Weights of a small transformer language model.
Size: 11 layers, width 320, 16.1M parameters.
Architecture: RMSNorm before each block, rotary positions, no biases in attention or MLP, untied embeddings.
Training: a variant of SOAP for these matrices, 360M tokens, 2749 steps.
Each number is 500 + 25 x the weight over its row's rms, rounded and kept within 0 to 999. Layers, rows and columns count from 0. Numbers have three digits each. The size before them is the row's rms in percent of the matrix's.

# down: layer 5 MLP down (transposed), 1280x320, rms 0.0918, rows 577-614, columns 0-79
# up: layer 5 MLP up, 1280x320, rms 0.0949, rows 578-615, columns 0-79
down577 099:511535551514533498521499482556462506508512479469515526494501502461479482515548480486494496523510493502461507488472496530496535499505521500515564520525497504473488507463525516502512505476503496465486504479504521493468481468485516482521504530
up578 106:499486506525496500484477481482535511512517512463517560460531473489475497529484500485484530526516477481481486542512527522495462505498489516490511456486500498523500483522489520516471515490470510496515516491486525503494489506538516500500485515
down578 108:550495503515495504517473496486492469539468465494507435542513525501496487516528486520480469480508553493515496501531500484513495489474503512469509487519459514438526501494505494483528494512503484514523485504509531497472481520463466479473510469
up579 098:495541522501468530495530461498553462484449519494484504512461503489474492483496548473440509520499509498527514514437522501518463523509503490521452519494521504485467554528517492538500546472491530515496510516492508479502534477524514500491542503
down579 091:519502509497500479502496520460523516479502481517506499524504485512525524489473465478534533521461482524466546499495485503491494497478521505485501457512485528514509478473495501526491476500504552486519474494504486506514513526464522488518532514
up580 107:504545519486497562493485479473497515476534460465502538482461501526498471501491512491525484528467505521502486498530450509497474506517493513556513486477500481455488488482484468510482519487526497463469516474473468496491481500510511549481465523
down580 108:505493500494508460515519486535495554457464521514507501505512498498475495512511488521511490523489534488529502519461503482496460477507526470510458494500491519501540501520487491473493546533441547438477491474509560498504475496503504529503549484
up581 096:481499473547475503503463482500471514496498472497497494519518524494477513513527481510495498529496481535516493521491481518488531459514557522481512519486487501538514470500506498481509533507527509494490493517515512514509521456523522458529534504
down581 088:494518501463481490532465493521508536497530544486543539472532505477492537504526481494498505515459474490490493516577495523512514488501483490475473515531519506498528551505524539485504502514537496476508470492491473498518475527550538505475523493
up582 098:502489492474479523475509489488490491518482493549486534459545454513530507469500493505522496507553501494498481511493497510514529536509512496488472468479513511516471489486507510454441488509472510507491503508518491481526471495463528530551483512
down582 090:474474502502493501520511498501519494481476488541474496538442523481531469513497486485481504502503498502484487557509491450507481541508480521518493519461483504512513467469466516511489520495527542518488507524456486463479504461522529533503482499
up583 104:496465526516483443491485496467449548529540475502532475524519513466496526522539482528531516545511531468522538474531516480479531515512483504490508487475487539439503469477514501491460465462512512504514512506494478499478517527483491473524509500
down583 099:476526472549516510512480465485527485497489488525566456515496470521485506493513502553470541539480511513478487494460471505511540522525548488481446546489507478511507492488515492480547473495505505484486489478492511515502513481467518462484521501
up584 097:456489494476446481501515509493476497525514482481496464497499478517485468471482479487534507490495479473467557456475489516500482552511525467551489476567532540502497481513482451516502536476485539500464496454551455478480508510518527508506508459
down584 100:498470473471505506482473428500513504532492499473503495515519510491491513466598500467503511497508491506526501518499513471458537472487505520485507468524473511465517553475504546460514503500496523489503492495483479500516527476495484500482509513
up585 094:471527476462496464502489447506490512479452532506462496527514502522492511479515512462522520494515487519518483520472498499469500511534457507513487519497514539520520438538505470493495461533487496525491473510513477506492499498530530539543523518
down585 097:504494544500508525526531498529509534508518522511505487522530495473488518528488495542514527461481549525516539518514501521483480511476456520514511530490520519459532486479510535471455451504514505418509498497547484566509511545500494480504523487
up586 099:504489499494513519521552515507439538497506507520509523487517457493481477513469483497506466494511549521534575497500528493486547476525486500537515473523520494491503480510478529485505515526492487529497505464494505440523458522501498507513487521
down586 092:540524531503493522517510515537495464542497485477522505515460459488465540477502435491474500515497512506476522528487460578465468480538471508529507549476489509493489564503513540485520468486496484523484493493490509506502479490514538524460506467
up587 102:514481480473547508516472484474509456494509473527505505452528524511488496496500520471521471508538541511486477510520530500487508502551502463452492525499493450501494484484510498470478458497462490504468523546514529474509491514507509489521445473
down587 099:489447478501508502478485431465493468556502457506472520511452514515536518489531520487457483506500490483532509533559474541484453539484499474494502529502490544555512504475472504525477491496547509524479544514489506496502485523494479450487480471
up588 100:565490489473478524468490499517477508499496470476480544483458510446496533515491533523502486490453461547535481512519493461514455473490498556504501516576481494509563513533541520516523485508541518486528494503497445563463495484490475460455545495
down588 100:470490503451513493510491488468543469461548490500468491528484510532528551475498506467481500507501528483537534505530471506493500519528491459502514492451549487557506525525470468485490485496507477485462462475515470486510499514532485472521508511
up589 093:486495478477440524488480473530494479478511492520521533480505492494555478543485452479514502489517508528476505483468537510507496499505484518467494512466490524508531513534536469494502509515496479507499496534506491490500498506508559517550499527
down589 103:571463491532469511495509530470484500466524494484526503526486499510482492507514530539500496491499509498494480494510518495521472503524495468523540511496499472511429490543496542542510470481517495492482535520503505490463525513491529481481529501
up590 093:432521515478486500523486509478489499541517512463486504510495532475551506471473487467494517471457529476513471453535471492480497509511506505458484526524497498467481490471477536495441499518480463518503499474518505493499504495489506492481506537
down590 101:516500493522515495499538522469485451459531515522532487487506447540501509467464507498454498530496471510506495484507484547524524497463499495491559469503458538509520516492533482551509492506521513523502514524475501521516482517531503503415510525
up591 101:498534483468455480492581529479516521500509530495480477540504489458511487514515485521542521515497515496519504486530508556509456509498495479518472490491506484495459493493470518513516492478450472486490511532534523509513468514467462493475468517
down591 103:500483512554470454491503479493514513478485546509520468488511473503522454460528472456527551514532502531513478505492505536461484505517528497490482482511529479517517506507471526483476521487477490503467470498454514511491536530441501482532495527
up592 097:478516482500505520510514559535528508484496504466487472483497494484523452481475537542455510533510467511491488498502489498491496482512476511551507492525500452473532505466498499522529530484550483486480495528482459502504504511493501476488501544
down592 100:508446503521510486539494471502500505495485504504467504511530456464472548496518539479492482504498520464481500514506498536508500506439514507490501495480516506512542528496471559496504470452493481478481502516529528544507477500505482509490485498
up593 088:519474497463488534532498484501476471505480511481487495518497507475485501456546452482536483502505499510527527492508514479492508519492520501495502466513488457499497523455541505492506514519510542493503464450561489514496495544491479499476497478
down593 098:504550481522507463487505461504527510490484443505447474522524492514498493477501465479498520500512501475509511488502543496549478465513497536474529493568486518509506483456517508538515484506508465497555475489468541476520514488497487473473456516
up594 090:491528472531504484484474519549469535474493475521465493525581510491528536552539488524516482554514529516484480511483507498479495527479482549532518474492534466513506477504545514528516534481510453524506533475494481440497504499529497470510503514
down594 101:524489477507519481491524486519465488461491489453467505484511496492500528464509523537492502542490518463521515489501511510514482492470499567468541528480524462528559512502495500485470477518514492490498492466509524488544484501490507490533557500
up595 097:458453460499502493534492482498476518480490501524459475555490548526507489458497499454493524506481493490476456500460573495491524494481467482468524514518507521527500518489494441504498546499517500510553511485444477434536532493535467495480546532
down595 094:543484478486481502528478484543517528522526519529508522520534530534467461510523504539497511477465496520506515480512511476513529492518455457504519487490538477496499536501546517489519495520506474464517506507511522460533522523458530483457492477
up596 091:496465508537515522465454474505493483508530542468552541470468496505490509503500496516487531510525479476525512481477462491494500498436539504484516465465504484434483489485495478491481510480508492485516499496482473533488491518537513498510522487
down596 089:518465484523508466512498548519435492468551478530450497549494510456525490496510472483492459438517482454507510516448518481473454535525539544516519520463492527501501496519493472457482519507495456473523468475504496512486510527485530487435532495
up597 100:501481497513494493490497521486513490497492505525484518483468521499544519479495497496476485500543485527507534499523499485491557512445492488515495465484455465490516480501465494532504502535484529519438525509553476470493431491520441508507500512
down597 103:522498528466524478491475452518459498533503518511516496467514541535465484516507506452515508507536490527475488487518438496460499494515467464539581523468524464524493488477458477546532493475462485506484489512504549513487483504551440459493492545
up598 099:513493538498511471486523516494521508509496498484465500523542523510518492465468511498510506508473489440531492521508496544483521473510502536514500474502534486506516472543501500526504484515485460511512475529524483515525476530541505535467476494
down598 101:467493511475481484504521501468522504505519482522499532486527470465435487459454528506518477489508501520492480491541489495517516512517501519479454500484482484532480464523473529481505510501487507447479484469498484531489478468471480510469507481
up599 104:486494530495535481488522507488498511535553512489495539472513493497471505508449488495477496510507472531487510473523541512522503456497512530524511472486551538468494489501497482444478481479474536513502516537480499459512484483501486518488496547
down599 101:487481484480486463527512496517519496492494464479465497519466431516504514462505461499509427516508537518525518491488494519485522526482513528506493487488519508466523486571483482452499519517488528488492519503518474499482484508545464533500520497
up600 096:451507461522499505480515476514506509507497519481485520514485524516509517528483460521436507502485490513479482509498469487505514491494468497514496456491490508511482501492475502516470474464451474516504511523521523511545508483515475503547448539
down600 104:506471516519498541512505547482505465503499468519524464533506509509530490518552493460479493489490479486497520481492501492456529492440471466516446469483536501503507489468438515480506517517473442508514530521497451528480476440484457468481521481
up601 101:499496494472481439467527461491463497510511496494515524459487494538462500474497490517507511507469481499496495502551480523526514499521501525542476474428507488473512497525490491497522462438518469499488532476493524509478536507453477503518502478
down601 105:536500533520494475458459494526522472493571487458505467525511520524517493468515520523520501489479555515527481502498524478436509517483476532485493508486479530509502466471512539476494506502478507524487459485519486476506485508530496495503517465
up602 105:499519499504513528482544470529463489488520532510510537503476497500515541547530495489488476488526474467499466490442465511525515521523527499473479514493538460438503499490529480538488453537480506537524495533514518532514506549475473526516519521
down602 098:493478495531474515534503505538555543567500488493492468545503441514495525502485491516512499490449508511465510515467518508423531480456509499513518499500435506505478482448498521511462501481529456518478514454496497480457480506477498475466496464
up603 103:496522508490494469468544492509500542521487508492521488493457470542490496460518480490528497525514509442516539512483552468525501493514497469491517510497472517551486525488530482511522458497507471495526552497528535509524528496467466488494490497
down603 090:486491490492513479529488489532504490484514461475520512478504514492519482510466472461481492502527514479490488457566473495508489508500513523499499489501503461491505449497486506501521505496490508535468518508508516507503481508477488543526502520
up604 098:512479445479491522524530487458491501446497447520536528492497481470556526527530528460540490511507478493500474500514515523498527518515515518503505469524503522488509491517485499529492466483484472484493486452500543514527523508505520504505486509
down604 086:520497506486511470508533532503485465545523463479488466457470529493479491473472540525488517482478516530481517492497479450497469497536519520479503518496512481493464504460507491480483494483507485515454466506497507503446432486493496495504519519
up605 086:476448536515503476494534500523479508509516491528495506505533509517458501492458487530470515471508519504495525518499449506511531537494524571495472483484546521475492501510458481494536519527519473458507488472562532490516507509489457511498486510
down605 095:466487500548499477529561461521495507507505544514533540486481458529476489479528511499519494520485499485516526523502486513456517499508506515485497493521498541503508510492520547535468462488515511494459510516493465489460550553527532522502472502
up606 106:496484478488465532495519502505512491515504453490495495514521481468495442542482524495512522484465497537529505489538465542505491524499518488538443436525481506492440519492519476510467474487555523495505520529526512493482544545490554519456489508
down606 105:521481468536547471516527471489506485482518507508487499469481459459501479493474496496467462461494451491502508537485537484486568506466468497515505507502457539491480503523481494518539527518493494493510480485452489463485524493516455519510503475
up607 130:515484469522487473483482560501515480447504504541461522499497457524470544509483493518506488457499494516512484481485499488509479495468465520532504510518489482501477442479520514494492485556502514467526550466517527488549526472478485486453529455
down607 115:512494508491513538492493521531496556523484533488499455517536483495512496472516520479555536457480433502462477498497518507515536526473515487517529533514411472494511507460492509510526459507515476516515418500485509467509512518479495515476491517
up608 109:455510478529484467498519477508524466548470502503502538487500492492483505500522530535469478487521500512509487505497520500502542492469552465509491526512525488462524502510540514541553497496523464520490468545519464442530504496535534478494502522
down608 106:518467506498455497502504510500513507552470459498490467491487468501496460512473507494503501502547499524471527535502469497477465514505497479513492478458490482537472502509514466471491506512544528539483481426493473448511502476469510506511469509
up609 098:555516515476477457478490491489464513517475484525522531500482518474502515538522504468497500480457485544546493489516510464524485503543527539530523495516508464475515484492479508534513518550496441498459513482521521512454514520476492517461493483
down609 095:516479468502543507440543485488491497511485524486529488496508515540485461540520526464495490508510470482508529477515505508481560532511520471517440431526518519484486517516544489499495504511464496455517504491488517492500503499536536544512489534
up610 100:524501509488542485496484462511447521507517459499543547510531515530461523505491519454506520539521471503533505477492487520489520473473526500476485533519502531507577485477519512517496525503499481513525480525468464474524509514552510503475484496
down610 092:459481508535532493475485488519480512526532484477497525546514485537482508466534512522556483514519543503514457535531491506506513502500548419515458514514520513455503530502499463520481504483478494505461520467520503513504500499491510512506483483
up611 099:512500456541508539493464499533499484472512506485484540496494490545510515524506496503480495552529502529516486492500509465478453514481491474475494503504506521503531487535474470517488507534482482510464493511465516505510472482529493455485508489
down611 102:505490485466541490443478549503503512498502508490475515506510541518539473453490488538516506477512501473494513509525542496462536495528498489526489495518475530437492484529529496505488490469500513510487488480483492517496498504508504539521509528
up612 098:502486496514502565509478507544511497503499514535522451469480489473466468474457531509491520529512512455496529496480500515515469478483510511506465448431464494494529504480510533542525493503474473528495511493533466520507534530565506545526475532
down612 094:478501467519511499521474489503499472510478509518508496524496523478500464502491483464475499478493464488470474506502452496510473527481491467472479501520505487507483467526523519537511479451556499494502494523491544463462506462505526498480557452
up613 103:552473508477542510489487510473516488511447473496497527515507526516486512522553490522550535509502469494528520486518487482487505488510485487496549474495477479469501503486486490504530488504485486547501490521493491483547526523533473457527516469
down613 102:555490490520476513499510493453512501477481531542526505478455510503534536485521512550540501506505514507499478487504504522548474518469503513521479454529483543527508484525504494499517528499513510541551478474545509585553475491503537470457493491
up614 097:498521513531523500456513454483472530496509507496502522494506478518473453491490506529519471504500495524525474471476490502531467512474494487518492541493517502523499530515527535474466522463488509484492500535518511484508511509487466508495489525
down614 093:469502501507519515499501501485514492486494533486523496520550500499504521519536496510475504503473472536508490484512494549452521509508487491493477511468521516524496522514509559531520495486540527492483487489516509507523520512480490449512464508
up615 099:474473536497532480514487505504522524549512507491477484491493473523493517521501488519512525458489490465506475487527525506501504471529507461495466477506482499458546478461511498448476544497457489498482490494501461501483504466526527505472478460